From a checkpoint of a small transformer trained on Wikipedia.
Size: 13 layers, width 160, 2 heads of 64, vocabulary 1024, 5.39M parameters.
Each number is 128 + 32 x the weight over the matrix's rms, rounded and kept within 0 to 255. Layers, rows and columns count from 0.

# layer 2 MLP gate, 640x160, rms 0.064, rows 225-239, columns 0-159
[[139  83 176 148 173 169 121 128 141  70 114 117  64  61 184 129  95 133 114 145 143 136  96 134 111  93 131  81 106 118 129 107  62 150 178  80  78 163 145 164 149 130 112  85 121  69 154 137  97 115 126 140 157 161 139 121 118  77  50 106  96 100  85 143 171 143 154 171 135 168 105 154 172 129 169 184  88 127 119 139 152 151 142 172 104 143  86  73  90 141 108 161 159  91 119  91 175 105 142 175 112 189  96 152  96 102 133 146 128 152 135 111 145 120 172  95 111 140 136 116  89 114 112 118  94 165 124 127 126 128 167 147 117 118 129 139 137 122  90  97 182 106 144  93  91 152 166 113 124  90 123  94 165 164 167 138 193 157  76 110]
 [112 150 136 112 164 120 181  99 178 132 108 134 113 139  72 109 204 178  73  43  60 118 158 192 118 162  81 194 146  97 120 117 110 135  89 128 148 177  96 112 107 170  67 163 114  87 135  81 130 133 164 121 162 108  97 110 103 151 115 154 141 126  90  98 133 166 128 117 110 166 132  67 112 164 134 165 164 154 130 132  90 128 120 154 144 100 168 173 173 126 168 141 160 108 136 120 156 146 107 119  86 156 135 102 130  86 172 164 182 119  89 140 129  51 130 135 133 154  81  69 125  79  89 111 152 120 172 138 124 133 168 125 167  97 165 140  90 143 109 133 169 163 121 146 183 113  89 122 113 127 153  99 134 138 101 156 108 138  94 144]
 [125 100  98 149 122 159 138 202 156 155  85 145  61 145 131  55 154 184 155 202 116 117 161 194  60 140 144 176 157 205 149 120 191  92 130 128 106 108 144 118 128 135  88 140 152 136 119 108 144 242  73 119 183 144 133 141 148  90 155 140 115 119 120 106  67  90 103 168  65 167 141 183 109 130 178  64  81 120 123 179 178  92  79 159 128 148  66 130 160 200 104 147 135 108 155 199 143 143  74 149 151 126 118 161 168 215 114 137  92 148 140  99  79 104 178 137 109 144 143  71 174 146  96  95 155 149 103 130 144 178 121 161 174 145 142  95 116  92 139 144 123  98 124 173 133 141 101 123 176  97 160 122 162 154 106 154 121 129 154 129]
 [107  94 156 172 150 194 136 143 154 112 108 115 138 154 147 129 158 158 102  97  38 166 154  51 144 182 171 159 127  94  92 126 164 128 125 157 123 149 136 127 116 178 124 161 150 129 133 181 123  90  87 115 144  83  90 163 101 159  92 152  89  96 107 118  96  94 119  95 152 163 115 185 114 111  96 131 103 149 125  83 145 139 168 147 131 102 145  49 189 131 169 136 104 169 130  89 105 119 107 137 104 114 148  75 138 172 131  87 166 143 159  96 137  83 152 127 150 162  78 146 193 119 100 152 146 125 172 162 165 114 123 167 157 122 106 106  63  35 157 105 154  91 198  63 105 101 132 123 166 117  81 159  61  98  77 131 141  71 150  51]
 [120  92  92 133  99 126 116 165 129 130 155 141 148 114 151 114 133 124  73  77 159 104 160 124  95  81 200  86 125 147 130 126 150 150  89 172 118  91 146 129 104 136 133 181 121 104 125  99  92 191 118 153 173 149  84  77  71  89 143 121  86 100 162  98 109 126 105  95 112  70 103 148 118 168 153  73 134 191 101 113 144 164  60 140 158 126 164 164  67  66 182  94 154 158 161  95 131  65 110 117 135 183 159 115  84 134 146 119 132 158 153 130 129 129 152 119 129  75 111 136  71  79 108  73 186 103 143  75 182 119 152  51 148 150  79 110  94 150 105  85 181  61 119 109 107 129 141 186  99 115 144 121 150  91 126  73 158 102 119 132]
 [150 112 125 169 130 153  99 111 161 147  95 118  86 134 113 145 172 116 131 167 155 157 150 116 114  86  89 138 164  54 138 157 105 110 116 178  80  96 164 204 129  84 114 152 112 125 134 116 172 156 106 155 153  92 138 144 213  97 159 196 121  67 131 138 143 113  81 123  49 154  81 148 127  92 107  89 116 118 180 174 135 107 164 149 155 187 135 122 136  99 109 160  79 135 125 108 145 194 120 139  97 135 224  86 160  75 103 109  90 114 142  93  66 116 123 103 137 108 155 140 103 149 174 137 136 153 110 111  79 151  99 153 144 153 142 123  88  87 118 161 165 112 113 136  91 138 139  92 119 101 180 167 114  95 124  91 174 121 130 140]
 [ 93 121 136  89 140 183  81 102 190 112 128  57  72 102 140 156 122  61 179  80 118 176 126 116 148 162 122  99 130 146 140 140  97 192 152 136 189 162 125 125  95  79 148 163  58 105 139 123  83 195 135 110  91  99 114 146 142 116 154 108 151 113 198 124 103 153 165 129  97 141 117 154  94  88 167 129 103 141 153 143 144 104 118 107 164  62 149 104 106  96 115 160 115 109  85 173 172 107 177 110  81 141 122 120  80  89 141  72  87 103  85 127 123  92 108 111 174 193 146 155 135 181 125 113 101  44  90 173  90 113 118 118  90 173 120 103 106 158 101  99 148 106 155 135 153  68  93  94 115 123 177 109 131 116  98 151 105 111 127  72]
 [ 87 178 168 156 113 129 165 103 100 159 116 132 153 131 127 130 162 206  74 125 105 121 108 160 149 135 149 100  95 147 168 160 106 157 105 123 149 132 162  73 153 108 132  97 202 116 172 125  91 107 159  53 108 120 109  82 160 150 114  56 126 142 108  92 159 154 110 145  92 181 144  91 149 142 111 117 111 142 123 149 157 152 149 126 148 123 127 106 155 140 147 130 106 147 111 154 127 109  58 102 159 145 131 120  93 145 145 161 139 139  92 125 157 105 150 109 165 139 149  90 188 129 119 199 128  79 149 186  93 138 137 189 132 140 133 124 133 198 138 165  59 136 116 140 133 151  85 141 122 103 145 191 149 161 115 143 133 125  56  87]
 [ 36 107 110 146  46 158 162 187 115 196 109 112 148 177 168 195 135  84  85 149 176 141 122 139  78 114 128 106 146 122 143 133 132 163 108 136 152  85 184  73 107 103 152 158 123 158 132 112  95  94 149  87  92 113 142 126 199 101 152 184 137 181 141 125  96 149 147 126  99  85 127 121 103 119  90 124 128 163 137 133 134  95 152 135  83 124 151  98 121 164 133 118 136 124 135  98 139 148 113 113 121  39 128 136 127 141 174 147  91 214 101 102 166 169 183  68 125 142 131  91 111 144 156 109 150 167 145 111 136 159 112 186 144  67 149  95  94 159 111 149 110 144  74  95 106 131 122 140 170 161 139 104 127 117  85 145 179 102  73 122]
 [ 94 150 134 149 104 164  80 132 142 104  98 151 131 113 130 118 180  97 116 146 111 121 105 126 138 154 120 125 122  88 118  86  93 119 163 112 142  93 139 146  89 144  86 126  80 106 109  62 167 114 125 166 140 106 120 126 164  78 159 115  99 165 195 137 145 132 152  99 126 145 106 206 123 118  78  92 122 112 155 158 122 108 118 143 128 137 120 179 154 126 119 164  87 120  98 118 110 121  96 123 179 151  72 150 186 123 180  56  96 134 117 141  93 152  98 103 138 122 188 118  66  73 103 138  77 133 115  89 137 138 122 126 197 202 153 130 156 115 103 107 124 168 141 126 118 133 141 136 117 162 107 173 111 179 120 139 130 103 124 120]
 [ 50  87 128 113 139 129 105 118 162 145  82 127 137 159 113 123 135 146 216 133 130 144 108  93 116 131 140 108 122 105 119 146 102 120 141 108 117  83 113 139 113 147 127 126  77 147 136  94 113 112 127 153 141 156 112 158 106 149 116 115  88 117 112 187 133 106  89 161  42  70 188 158 123 169 150 113 129 142  98 146 103 139 103 106 170  97 129 168 151  99  75 149 101 172 102  89 181  84 150  85  59 115 143  98 108 111  85 149 102 181 187  99 139 159 116 107 116  91 121 131 132 107 118 143 116 108 145 155 109 139 131 111  87 205 100 105 129 170  66 157 122  94 141 127 107 157  85 140 123 165 120  99 155 162 124 126 168 159 155 146]
 [162 175 113 120 152 141 112 130 147 135 113 185 112 128 136  68  91 146 169  78 121  83 114 177 123 125 131 201 130 145 127  89 156 165 116 114 150 167 142 152 119 131 136 122 130 147 153 130 173 149 123  95  94  99 164 129 130 134 125 144 160  66 156 152 115 158 121 186  58  68  93 149 123 158  89 108  86 130 171 107 111 131  76 182  90 105 141 130 158 178 158 113  95 150 136  91 126  92 185 106 166 101 125  94 205 141 149 154 191  77  79 122 104 165  81 181  96 112 167 174 154 125 160 115 180 117 155  97 139 133 118 114 163 116 146 104 149 129  74 137  87 119  63  88 150 165 103  71 113 140 133 111  79 125 122 145 116 133  70  81]
 [115 178 157  69 171 159 149 123 116 157 134 146  82 112 190  69 152 127 176 167  73  72 107 170 177 135 122 110 160 150  76 102 174 158 100 173 100 134 147  95 118 110 124  82 135  89 114 152 108 173 115 129  75 134 117 146 129 128 123 116 153 117 131 180  87 126  79 115 104  90 104 129  99 149 143 150 133 135 143 168 105 119 117  86 161  83 129 137 173 152 154 127 137 135 127 118 144  82 152 168 145 106 146 104 176 186 110 131 146  91 196 115 140 131 139 173 181  87 165 184 131 111  92 129 164 136 130 125 133 206 111  78 145 142  85 109 142 183 134 151 208 157 150 105 105  86 170 148 149 102 119 121 199 177 101 164  95 125 123 149]
 [139 140 112 128 146 134 136 204 165 144 162 136 114  96 191  90 154  83 137 116 144 145 138  59 122 112 126 143 171  73 108 110 123 197 168 110  99 146 152 124 120 126 131 119 138 108 125 146 140 162  73 154 122 155 137 160 154 163 116 154 134 110 125 127 137 112 108 163  82 107 114 160 134 108 175 164  82 137 200 123 118 136 140 106 141 124 142  71  87 143 145 181 122 166 111  99 106 157 110 117 122 164 137  97 130 123 147 110  96 133 153  96 147 145 115 123 146 127 147 170 124 114 115 120 148  86 102 135 103 141 168 174  45 106 177 123 165 104 179 133 109 128 205 112 187 150 163 123 130 116  99  96 140 155  99 151 102 108 125 181]
 [115 150 127 165  84 142 128 105  96  91 167 149  85 147 169  60 150 161  82 179 181 170 178 166 156 120  89 170 116 152 144 116 169 129 142 144  96 147 106 138 137 169  96  79 135 139 139 110 123 128  85 116 107 155 115 116 152 124 132 125 139  86 104 159 123 109 161 126 106 157 162  98 120  94 149 101  68 106 157 198 115  75 147 184  93  98 157 158  79  97 140  85  96 162  76 108 116 152 178 169 162 208  97 176 109 151 165  80  95 111 219 146 176 181 144  89 125  99 185 110 125 181  53 134 160 143 164 197 146 178 139 163 116 115 144 155 120 127 144 111 131 129 145 138 126 115 191 161 174 147  82 128 176 162 146 112 122  82 158 164]]
# layer 2 MLP up, 640x160, rms 0.0617, rows 225-238, columns 0-159
[[145 170 157 127 112 164 126 175 160 125 112 106 180 200 111 108 113 176  69 136 112 123 116 138 120 120 168 113 142 144 187  92 111 127 131 127 164  83 151 150 158 128  90 141  81 134 104  89 156  70 118 106 140 151 141 146 145 201 202 113  98  78 125 154 117  85 138 171 122 142  60 186 132 195 106 128 106 157 157 145 183 141 126  92 120  96 161 114 112 159 121 153 122  67 117 109 140 164  88 125 106 111 131 141  81 125 112 101 161  99  84 100 145 143  63 152 109 142 134 108 129 117 141 140 123 123 159  85 114 170  99 101 126  80 140 159 115 144 100 136 146 107 110 174 153 130 121 108 143 108 109  51 133 117  92 115 111 108 156  92]
 [175 138 178 137  68  88 119 122 117 101 177 127 113  59 168  55 116 111 110 104 140 141 110 196 105  69 114 157 142 144 128 148 128 123 102 125 112 162 111 117 137 111  99 113  75 144 150 153 154 154 117 160 108 166 104 163 121 136 107 159 166 144 138  60 144 144 133 137 104 141 156 103 107 109 116 156 138 153  94 123  48 127  95 125 124 114 168 142 148 139  73 155 149 140 169 158  75 218  76 124 132 102 123 132 108 181 133 184 105 149 160 172 120 120 160 119 115 184 125 133 163 136  88 113 120 132 191  99  78 183 170  58  75 117 122 149 132 128  77 131 102 202 179 116 105 154 105 131  96 184 126 145 136 106 165  92 104 221  88  66]
 [165 109 119 115 152 116 168  97 123 188 179 189 101 144 148 113 150 160 114  99 151 104 170 153 140 127 121 133 154 137 112 100 103  59 141  91  55 142 177 158 172 130 142 103 161 115 112  66 133 117 129  74 197  66 187  89  97  83 139 162 120 131 104 123  86 115  84 109 146 120 117 126 150 142 172 122  90 116 169 115 144 116  74  71 129 152  77 144 129 145 153 121 126 117 106 129 124  77 168 165  85 161 119 203 117 168 101 159  85 148  76 129 154 130  98  98 107 160 118 114 175 142  76 176 172 140 121 190 154 155 103 183 123 120 130 112 100 117 162 114  96 115 154 126  58 158 103 137 118 152 138 204 124 135  65 144  66 145 134 146]
 [127 113 146 163 197 147 179 164 179  80 124 143 131 163 133 142 155 149 107  93 117 163 126  96 143 166 150 123  83 126 179 134 127 192 122 125  91  83  52  97 116 160 186 102  90 151 166 120 127 167 140 115 118 140 117 179 150  93 125 102 139  55 142 123 129 130 169 120 125  79  70 187  84 124 135  87 102 181  98 131 127 152 148 104 179 147  96  97 126  72 122 147 164 115  96 120 175 107 125 107 157 173 156  49 160 172 124  84 177 116 107 110 146 144 126 111 178 133 125  99 143  93 151 120 180  82 188 171 165  63 158  98 112 125  58  80 164 151  96 116 142 119 138 113 142 149 127 111 159 125 131 145  93 110 172  83  93  85  93 113]
 [208 183  88 210 106 163 201 142  62 132 144 129 140 146  93 111 128 129 155 135 176 140  72  84 121 168 125 147 138 101 142 156 139  65 154 141 133 130  96 123 158 143 172 114 103 166  91 155 150 143  87  46  88 171 111 114 128  92 149 164 133 168 121 157 118 110  90 113 155 115 111  75 120 143  84  98 112 138 112 131 114  94 135 122 175 146  90  62 123 112 163 109 135 163  70 125 126 167 127  92  74 105 130 172 156 101 174 155 154 156 128 144 152 193 103 145 185 192 159 175 171 142 121 180 179 164 163  67 136 143 107 169 165  98 133  85 139 139 120 133 151 119 125 172 100 131 114 150 118 158 175  70 112 157 108 116  65 109  87 111]
 [133 159 152 139 102  92 119 106  60 183 134 122 123 100 125 101 157 174 155  78  83 156 145  80 109  88 147 159 150 133 148  80 118 127 158  82 131 166  97  78 120 130 100 121 146 127 113 151 118 137 162 150 103 165 175 123  81 130  84 116 143 154 149 121 113  91 126 170 178 117 136 151 116 143  97 124 130 138 125 132 188 143  78 187  83 111 135 137 158 145 160 220 129 156 146 132 116  94  93 123 105 159  84 197 111 170 143 175 172 149 135 133  74 115 123  60 129 132 173 135 106 148 126 125  88 109  88  94 203 117 118  92 174 157 156 131 136 158  73 147  96 147 128 164 153 152 161 125  73 117  75  88 195 130 145 237 115 146 122 164]
 [107 117 163 146 177 136 115 128 185 120 120  83 120 129 146 116 173  93 110 142 142 123 101 128 151 147 175 107 128  94 111 147 126 149 180 115 146 118 134  86 158  99 139  73  51 127 180  91 119  75 157 135  78 128 148 137  59 188 101  72 109 118 133 158 147 111 172 123 124 183 137 136 109 110  92 101  99 107 165 186 183  60 141 119 194  40 150  98 172 102 111 140 132  67  91 106 176 115 166  95 185  84  91 101  65 151  50  96 137 116  33 145  87 110 113  86 132 140 175 112 113 128 106 102  71  87 100  99 121 152 189 109 111 126 139 139  86 145 161 102 122  93 134 104 128 116 131 203  83 110  68 103  93  92 116 108 199 129 160 118]
 [128 159 140 119 143 177 173 109 158  95 121 151 135 142 113 104 145 137 162 100 198 154 118 106 161 114 138  74  41 153 100 155 115 108  80 167 125 101 138  84 152 118 104 177 104 132 153 117 163 132 151 149 106 124 123  85  97 181 101 163 158 150 106 102 102 170  88 130 109 123 126 132 105 171 115 111  91 177 170 149 102 187 136 114 159 135 188 114 199 152 135 148 154 108 169 126 116 125  91  95 115  87 148  73 144 173 164 175 129 132 117 120 114  99 180  43 115 162 150 180 146 134 189 109 152  78 119 128 140  89 101  59 147  84 133 112 140 168 127  74 103 158 109 133 141 114 112 126  67 116 157 192 124 186 136 111 139 187  64 142]
 [133 136 111 186 192 119 120 141  92 133  77  76 140 233 119 135  88 112 119 148  80 117 107 150 147 130  98 155  92  69 119  98  98 110 123  95 124 164  90 190 136 193 154 174 102 139 127 179 131 104 146 162 164 140 115  73 133 133 137  31 172 164  71 121 155  86 166  91  98  97 141 183 103 100  49 106 109 130 150 109 171 170 130 119 104  95 131 108 113 114 139 162 151 147  75 130 103 145 108 130 113 169 211 154 125 123  79 106 123 126 161 154 160 114 112  85 157 144 145 122 181 107  99 158 156 109 150 111 129 161 130 141 136 145 142 119 138 151 128  69 147 132 147  95 125 136 132  92  74 128 115 130 176  67 146 162  97 113 167 175]
 [142 157 115 116 128 167 201 150 193 146 172 132 125 145 176 127 130 133 183  85 127 164 156  93 112  99 140  98 148 146 102 101 211  83 149  91 147 107 124 112 107 136 102  90 124 112 115 109  70 127 117 111  73 118 173 163  96  88  80  36 184  76 137 118  80  71 207 162 114 123 147 152 179 103 130 154 153 111  97 134  93 108 118 128 125 146 113 147 142 119 167 120 159  94 180 126 156 110 111  98 136 119 101 136 145 134  88 119 170 114 160 107 119 131 170  82  92  32 111 116 125 152 102 148 106 134 108 152  95  97 131 163 119 107 120  84  89 114  97 122  89  57 163 148 124 158 146 117 149 157 109 102 132 101  79 153 123 157 117 127]
 [102 105 141  96 168 112  90 126 145  96 110 177  48  81 123 105 113 140 114 103  84 160 184 135 147 104 134 133 109 172 142 114  94 176  96 145  80 137  61 124 114 128 149 112 115 107 102 113 138 147 157 104  47 130 169  88  73 145 132 117 148 162  86 133 159 145 104 119 140 117 125  96 115 139 110 116  84 155 107  81 130 146 106 133 120 143  99  57 118  97  73 102 121  93 102 108 152 156 199 111 157 137 118 172 119 166 176 152  74 121 140  48 104  82  91 131 149 124 123  86 131 136 142 157 122 182  97 105  88  83  85 106 152  91 170 139 139 125 175 120 138 173 107 113 109  82 124 131 140 130 127 151 140 149 113 138 149 109 102  66]
 [128 140 127 115  83 139 160 140  87 143 139  67 135 112 100 148 128 123  77 145 142 147 127  95 161  86 132 156 186  80 137 121  91 127 168 133 139 105  83  85 115 119 121 135 119 139  87 152 146 139 102 144 160 124 101 153 162 117 122 108 142 163 168 135 156 124 102  92 114 141 134 148 118 172 130 140 122 108  63 142 176 106 121 174 130 168 174 104  64 139 140 109 136 112 118 120 146 146 132 153 125 115  96 139  96 120  95 114 138 105 156 161 159 121 118 160  87 148 152 109  96 137  69  54  41 170 172 165 103  97 192 155 109 156 116 150  83 100 115  88 124 100 125 148 137 179 146 114 131 105 161 122 143 134 101 114 178 102 140 107]
 [126 137 169 153 151 139 170 113 100 120 117 128 111 123 130 118 123 143 122  94 131 105 132 112  58 177 129 160 170 120  89 118 110 103  56 120 162 130 160  96 101 112  89 129  84 133 135 138 130 140 149 119  81 153  92  92 121 128 125 128 100 117 160 143 136 165 117 166 105 170 137 117 115 165 100 160 133 121 122 170  97 103 118 152  81 181 124  82 117  74  60 142 151 124 140 164  94 165 133  68 157 145 194 159  80  57 149 143 124  91 137 139  85 153 227 166 157 105 116 134  74 124 119  56 170 217  79 135 101 162 121 140 189 176 147  76 177 156  98 144 181  39 121 142 105 125 180 124 141  68  87 128 152 136 123  45  93 116 170 147]
 [ 94 123 152 127 140 115 115 136 129 184 112 181 150 101 121 167 183  73 104 166 116 145 110 188 131 169  95 187 119 137 106  77 150 133  94  88 126 116  84 136 110  88 157  48 108 111 141 102 211 129 141 114 155 102  66 108 100 133 112 150 150  95 112 131 148 155 135 112 167 127 107 119 177 172 115 169 146  81 126 149 157 103 115  51  79 173 104 149 124 137 169  88  88  90 139 100 111 151  81 169 179 128 125  88  52 192 140  86 103 122 187 133 106 110 109 104  72 127 136 184 145 133  82 107 101 101 164  88 124 136 149 122 103 146 143 115  93 127 156 162 124 153 165 124 156 174 107  64 131 120 136 155 119 109 116 105 109 173 178 141]]
# layer 2 MLP down (transposed), 640x160, rms 0.0627, rows 225-238, columns 0-159
[[116 128 114  97  84 109  75 149 136 150 118  71 122 156 131 109 114 148  93 130  94 122 117 104  97  77 130 103 177 121 137  83 140  77  62  89  83 177 143  91 161 144 140  90  92  95  78 147 162 114  80  78 133 120  89 107 131 176  97 100  83 119 130 130 197  90 127 129 151 125 145 103 115 128 158  87 111 151  94  72 135 122  86 141  99  94 147 143 104 130 126  82 124 161 127  85 150 146 144 111 153  83 127 128 136 158 164 131 153 130 157 110 147 174 116 148 135 171 109  69 144 120 146 105 170  72 157 125 151 150 118 120 133  99 127 142 168  99  96 160 215 118 185 188 160 101 104 105 157 125 115 106  91 105 166 109  99 157 101  94]
 [136 100 143 111  98 108 114 159  82 146 115 137 105 156 155 132 138 154 167  94 165 126 175 167 170 110 143 193 103 174 129 116 118 126 124 100 150 130 109 146 161 127  92 137 132 111 151 137 101 142 126 147 136 158 142 125 139 120 124 123 218 117 135 100 171  85 183 134 148 179  87  64 153  92 125  91 149 155  87 128 136 137 154 136 116 161 180 139  69  36 156 135 155  71 146  73 140 106 136 118 127 154 112 108 115 113 126 111 139 179 145 190 149  79 114 176 195  94 132 134 112 164 138  56 134 141 142  79 194  89  71 106 109 136 105 104 112 103 157 132 170  96  97 176  54 143 165  87 105 114 103 146 117 121 134 191 145  83 138 181]
 [162 177 195 132 130 154 179  47  98  92 162 170 169 175 109 121 125  88 116 123 163 122  89 148 101 154 133 121 103  38  63 112  98  62 136 123 130 116 165 158 145 104 173 146 123 174 110  91 118  94  69 130 103  99 114 171 103 146 116 112 153  82 178 166 102 158  99 116 218  65 135 174 104 142 136 101 122 142 174 184 107 129  75 140 110 188 172 106  83 155 116 121 135 154 137 153  74 131 121 136  68 143 134 117 162 127 120  62 102 120 128 102 176 166  75  99  93 162  94 101  90  72 108  48 135  40 140 160 182 150 137 166 140 123 119 165 145 125 161 121  52 101 103  83 131 130 129 150 112 148 112 168 117 136  95 117 133 132 154 103]
 [ 73 155 160 103 120  85  98 130 144  96 105 172 131 132 165 161 139 114 183 145 141 184 110  47 103 105 101  85 102 170 159 100 111  89 164 145 152 110 124 122  60 100 132  91 119  46  75  81  99 192 104  98 116 131 112 108 127 113 118  80 170  91 149 164  65 163 163 135 114 115 127 114 128 113 157 169 104 142 103 126 107 146 132  69 141 136 122 146  65 132 143 115 122 147  98  89 102 136  77  97 155 251 158 129 165  63 107 204  97 137 102 111 168 178 130 124 167 145 108 155 161  82 154 149 149 116 132 183 106 139 157 156 200 125 110  99 140 174 127 159 165 124 113 132 136 141 131 124 103 113 185 185 106 167 114  65 149  80 130 215]
 [ 90  56  92 132 126 155 148 139 128 153  98 173 127 120 101  85  69 124 124 158 169 158 134 123 157  97 142 107 119 182 173 138 158 136 100 143 130  95 158 103 180 177  93 133 135 135 151 103 138 122 143 146 130 139  57 138 136 125 172 102 156  85  97 122 142  97 111 117 105 144 163 155 160 103 212  87 167 128  98 159 140 143 142 174 187 160 151  94  23 142 110  88 149 113  82  81  68 136 204 158  96 201 170 155 103  89 116 151 118 125 131 117 177 119 123  90  81  75 131 148 107 161 141  93 134 112 151 143 154 158 115  79 154 168  97  88 172 128 109 171 164 111 107 112 208 155 167  76 142 103 152 116  95 105 197 131 143 161 116 155]
 [106 203 150 139 161 125 116 198 100 112 153  71 114 115 136 155 125 136 172 120 131 157 160 131  97 200 158 182 108 187 139 133 111 108 100 133  75 187 126 112 165 130 202 142  88  95 144 152 107 141 102 141 164 114  75 173  80 109  88 129  94 132  99 160 118 142  98 155 106 152  99 163 164 188 109 153  70 112 109 111 177 126 135 154 101 129 133 135 153  67 151  99 114 115 141  51 183  79 153  99 172 130  97 152 111  98  81 141 178 149 115  96 175  97 156 141 114 138 137 126 117 134 142 167 125  66  97 152 136 121 193 108 152 150 146 124 123 130 126 155  99 125  75 106  98 180 172 130  74 106  93 144 167 149  71 159 161 190 163  97]
 [124  97 102 143 152 122 167 160 135 127 110 116 114 170 118 147 204 110 106 112 118 149  83 137 120 140 127 155  57  96 146  97 182 124 230 177 131 125  93 138 158  77 186 139 102 140 191  77 108  91 125 154 114  91 183 136 116 133 120  64 154 163 108 123 133 165 158 113 131 129 126  99  90 176 133 131 167 120 112 167 178 122 171 108 141 134 138 125  60 121 123 180  84 158 177 160 108 108 113  38 170 150 106 199 119 182 142  79  90 110 135 185  82  85 111 164 107 111 164  99 199 169 118 159  84 125  66 102 107 181 127 116 150 173 161 140 127 112 171 129 115 104 161 169 148 113 124 136 184 103  55  89 111  67 152 137 129  86 159 121]
 [148 118  88 139  87 136 118  38 151 132 112 106 111 141 106 162 144  97  86 127 147 108 115 100 129 155 138 145 101  99 103  57 162 138 163 136 163  78 140 157 131 120 118 146 118 128 156 127  99  72 202 161 109 157  85 141 137  92 154 135  91 178 119 185 147 186 154  79  83  96 120 142 110 102 123 108 131 196 145 157 168 126 148  96 105 175 133 122 143 163 110 123 131  86 122 120 197 142  27 157 153 122 126  68 172 100 107  87 137  95 108  86 172  71 104 115 134  95 114 146 156 109 105 147  66 160 132 127 157 171  81 178 175 155 140 121 110 175 148 124 164 142 178  90 140 102 106 112  97 145  86 143 114  98 145 150 153 193 161 146]
 [ 99 139 128 109  68 106 138 138 164 155 107  76 103 131 153 115 162 133 179 124 156 147 128  85 124  65 143 148 115 147 167 216  97 112 118 105 155 186 178  84 142 136 125 128 140 123 107 142 101  76 155  96 123 100 146 146  94 120 107 108 128 133 182 163 147 188 169 168 169  92 148 123 141  97 152 135  95 117 118 120 121 168 121 130 160  70 158 101 125 136 111 113 123  80 151 135 105 149  86 119  60  99 198 104 155 138 119 123 107  98 162 142 138 186 152  74 189 121 169 111 117 179  85  76  87 150 189  97 165 112 117 113 139 121 105 160 156 145  96  65 111 135 135  96 164  75 127  98 116 137  89  72  83 117 154 163 201 136 187  91]
 [177 133 120 115 141 117 106 156 178 119 104  97 153 133 112 148 159 169 114 146  96 108  73 142  91 157 183 148 155 100 118 114 116 133 124 118 128 139  84 122 115 118 142 100 138 147 197 139 164 124 117  73 116  76 125 105 146 172  83 225 132  83  97 106 119 131 100 105 129 169 171  82 164 149 158 118 122  93 107 177 153 159 108 116 176 122 147 117 132 108 172 149 104 141 167 144 166 138 147 121 161 142 119 111 144  85  99 148 171 123 160  99 109  79 114  78 150  94 164 106 143  88 106  90 130 155 159  71 129  88 123 141  83 166 152 167 128 110 181 160 146 188  66 164 107  94 154 116 126 109 117 151 154 142 152 166 176 132 107  60]
 [ 89 126 116 152 144 128 136 165  52  96 101 125  61 115 148  69  85 129 104 137 128 160 124 129 138 192 127 108  65 202 154 113 106 187  98 170 120 117 120 136 165 115  89 143 142 109 152 144 100 105 140  86 108 142 123 167 147 108 192 177 124 123 172 127 179 138 125 101 110 204 132 142 112 129 106 101 155  71  99 183 159  93  70 117 133  64 109 103 158 142 133 114  96 146 125 154 141 141 144 130  76 112 133 150 118 133  83 199 130 160 128 105 205  71 103 154 112 151 180 111 182  95 131  92 142 161 142 117 160 116 102 106 121 117 145 154 151 129 179 108 125 177 122 162 163 112 168 151  94 156  72 152 138 117 157 120  96  73 143 141]
 [135 187 127 124 162  96  78 150 136 122  94 122 137 212 110 121  95 106 146 117 196 119 124 137  92 125 157 200 176 128 140 103  95 112  96 157  86 170 154 162  81 123 162  90 129 160  62 128  98 133 113 132  97  94 162 144 107 109 141 119 194  95 131 109 152 139 163 144 128 153 149 124 146 114 111 119  64 100 134 122 103  76 111 120 142 133 145 170 156 138  83  55 158 143 164 114 124 152 137 128 139 135  78 108 104 117 100 125  97 105 162 114  75 114 113 145 133 131 136 197 157 157 113  94 147  88 134 167 119 158 141  70 152 129 129 166 145  91 138 138 108 132 128 133  92 123 130 104 199 110 111 140 128 105  77 183  82 122 195 160]
 [104 116 119 177  93 164 161 118 130  98  94 101 134 169  66  65  91 167 121 128 160 153 125 151  89  94 110 143  84 129 168 157 123 141 124 139 196 150 118  91 116 134  82 108 119 158 135 123 152 154  92  60  96 128 180 122 107 158 166 150 137 171 164 122 126 145  90 157 127 188 111 131 148 105  57 160 133 114 109 157 165 168 137  97  95 138  36 127 110 174 137 171 124 176  63 117 156 105 125 145 179 154 132 114 158  99 152 194  86 118  89 140  74 160 165 133  89 121 127 105 180 114  89 120 129 191 170 142 123 140  96 149 153  84  99  95  88 144  81  80 139 104 129 118 143 130 146  94  92 164 140 128 143 118 125 128 199 142  93 149]
 [115  96 104  93 108 101 136 127 107 107  59  76 123 167 124 160 165 164  90 114 101 137  93 172 140 102  87 108 126 164 140 134  84 172  79 108 122 116 126 105 107 199 112  87 124 156 185 142 137 147 149 142 165 149 163  80 154 127 132 153 132  89 127 131  96 134 145 186  72 101  97 134 139  68  87 157 144  57 113 144 111 107 137 135 156 161 133 121 132  92 130 112 117  72 116 131 161 167  83  88 143 162 179 118 171 132 105 188 193 109  75 147 133 111 164  79 123 179 129 137 127 161 128 176 179 161 118 163 109  98 159 184 119 135 132  99 113 138 140 136 143 131  98  99 126 111 139  67 142 131 144  90 140  95 162 152 167 149 136 105]]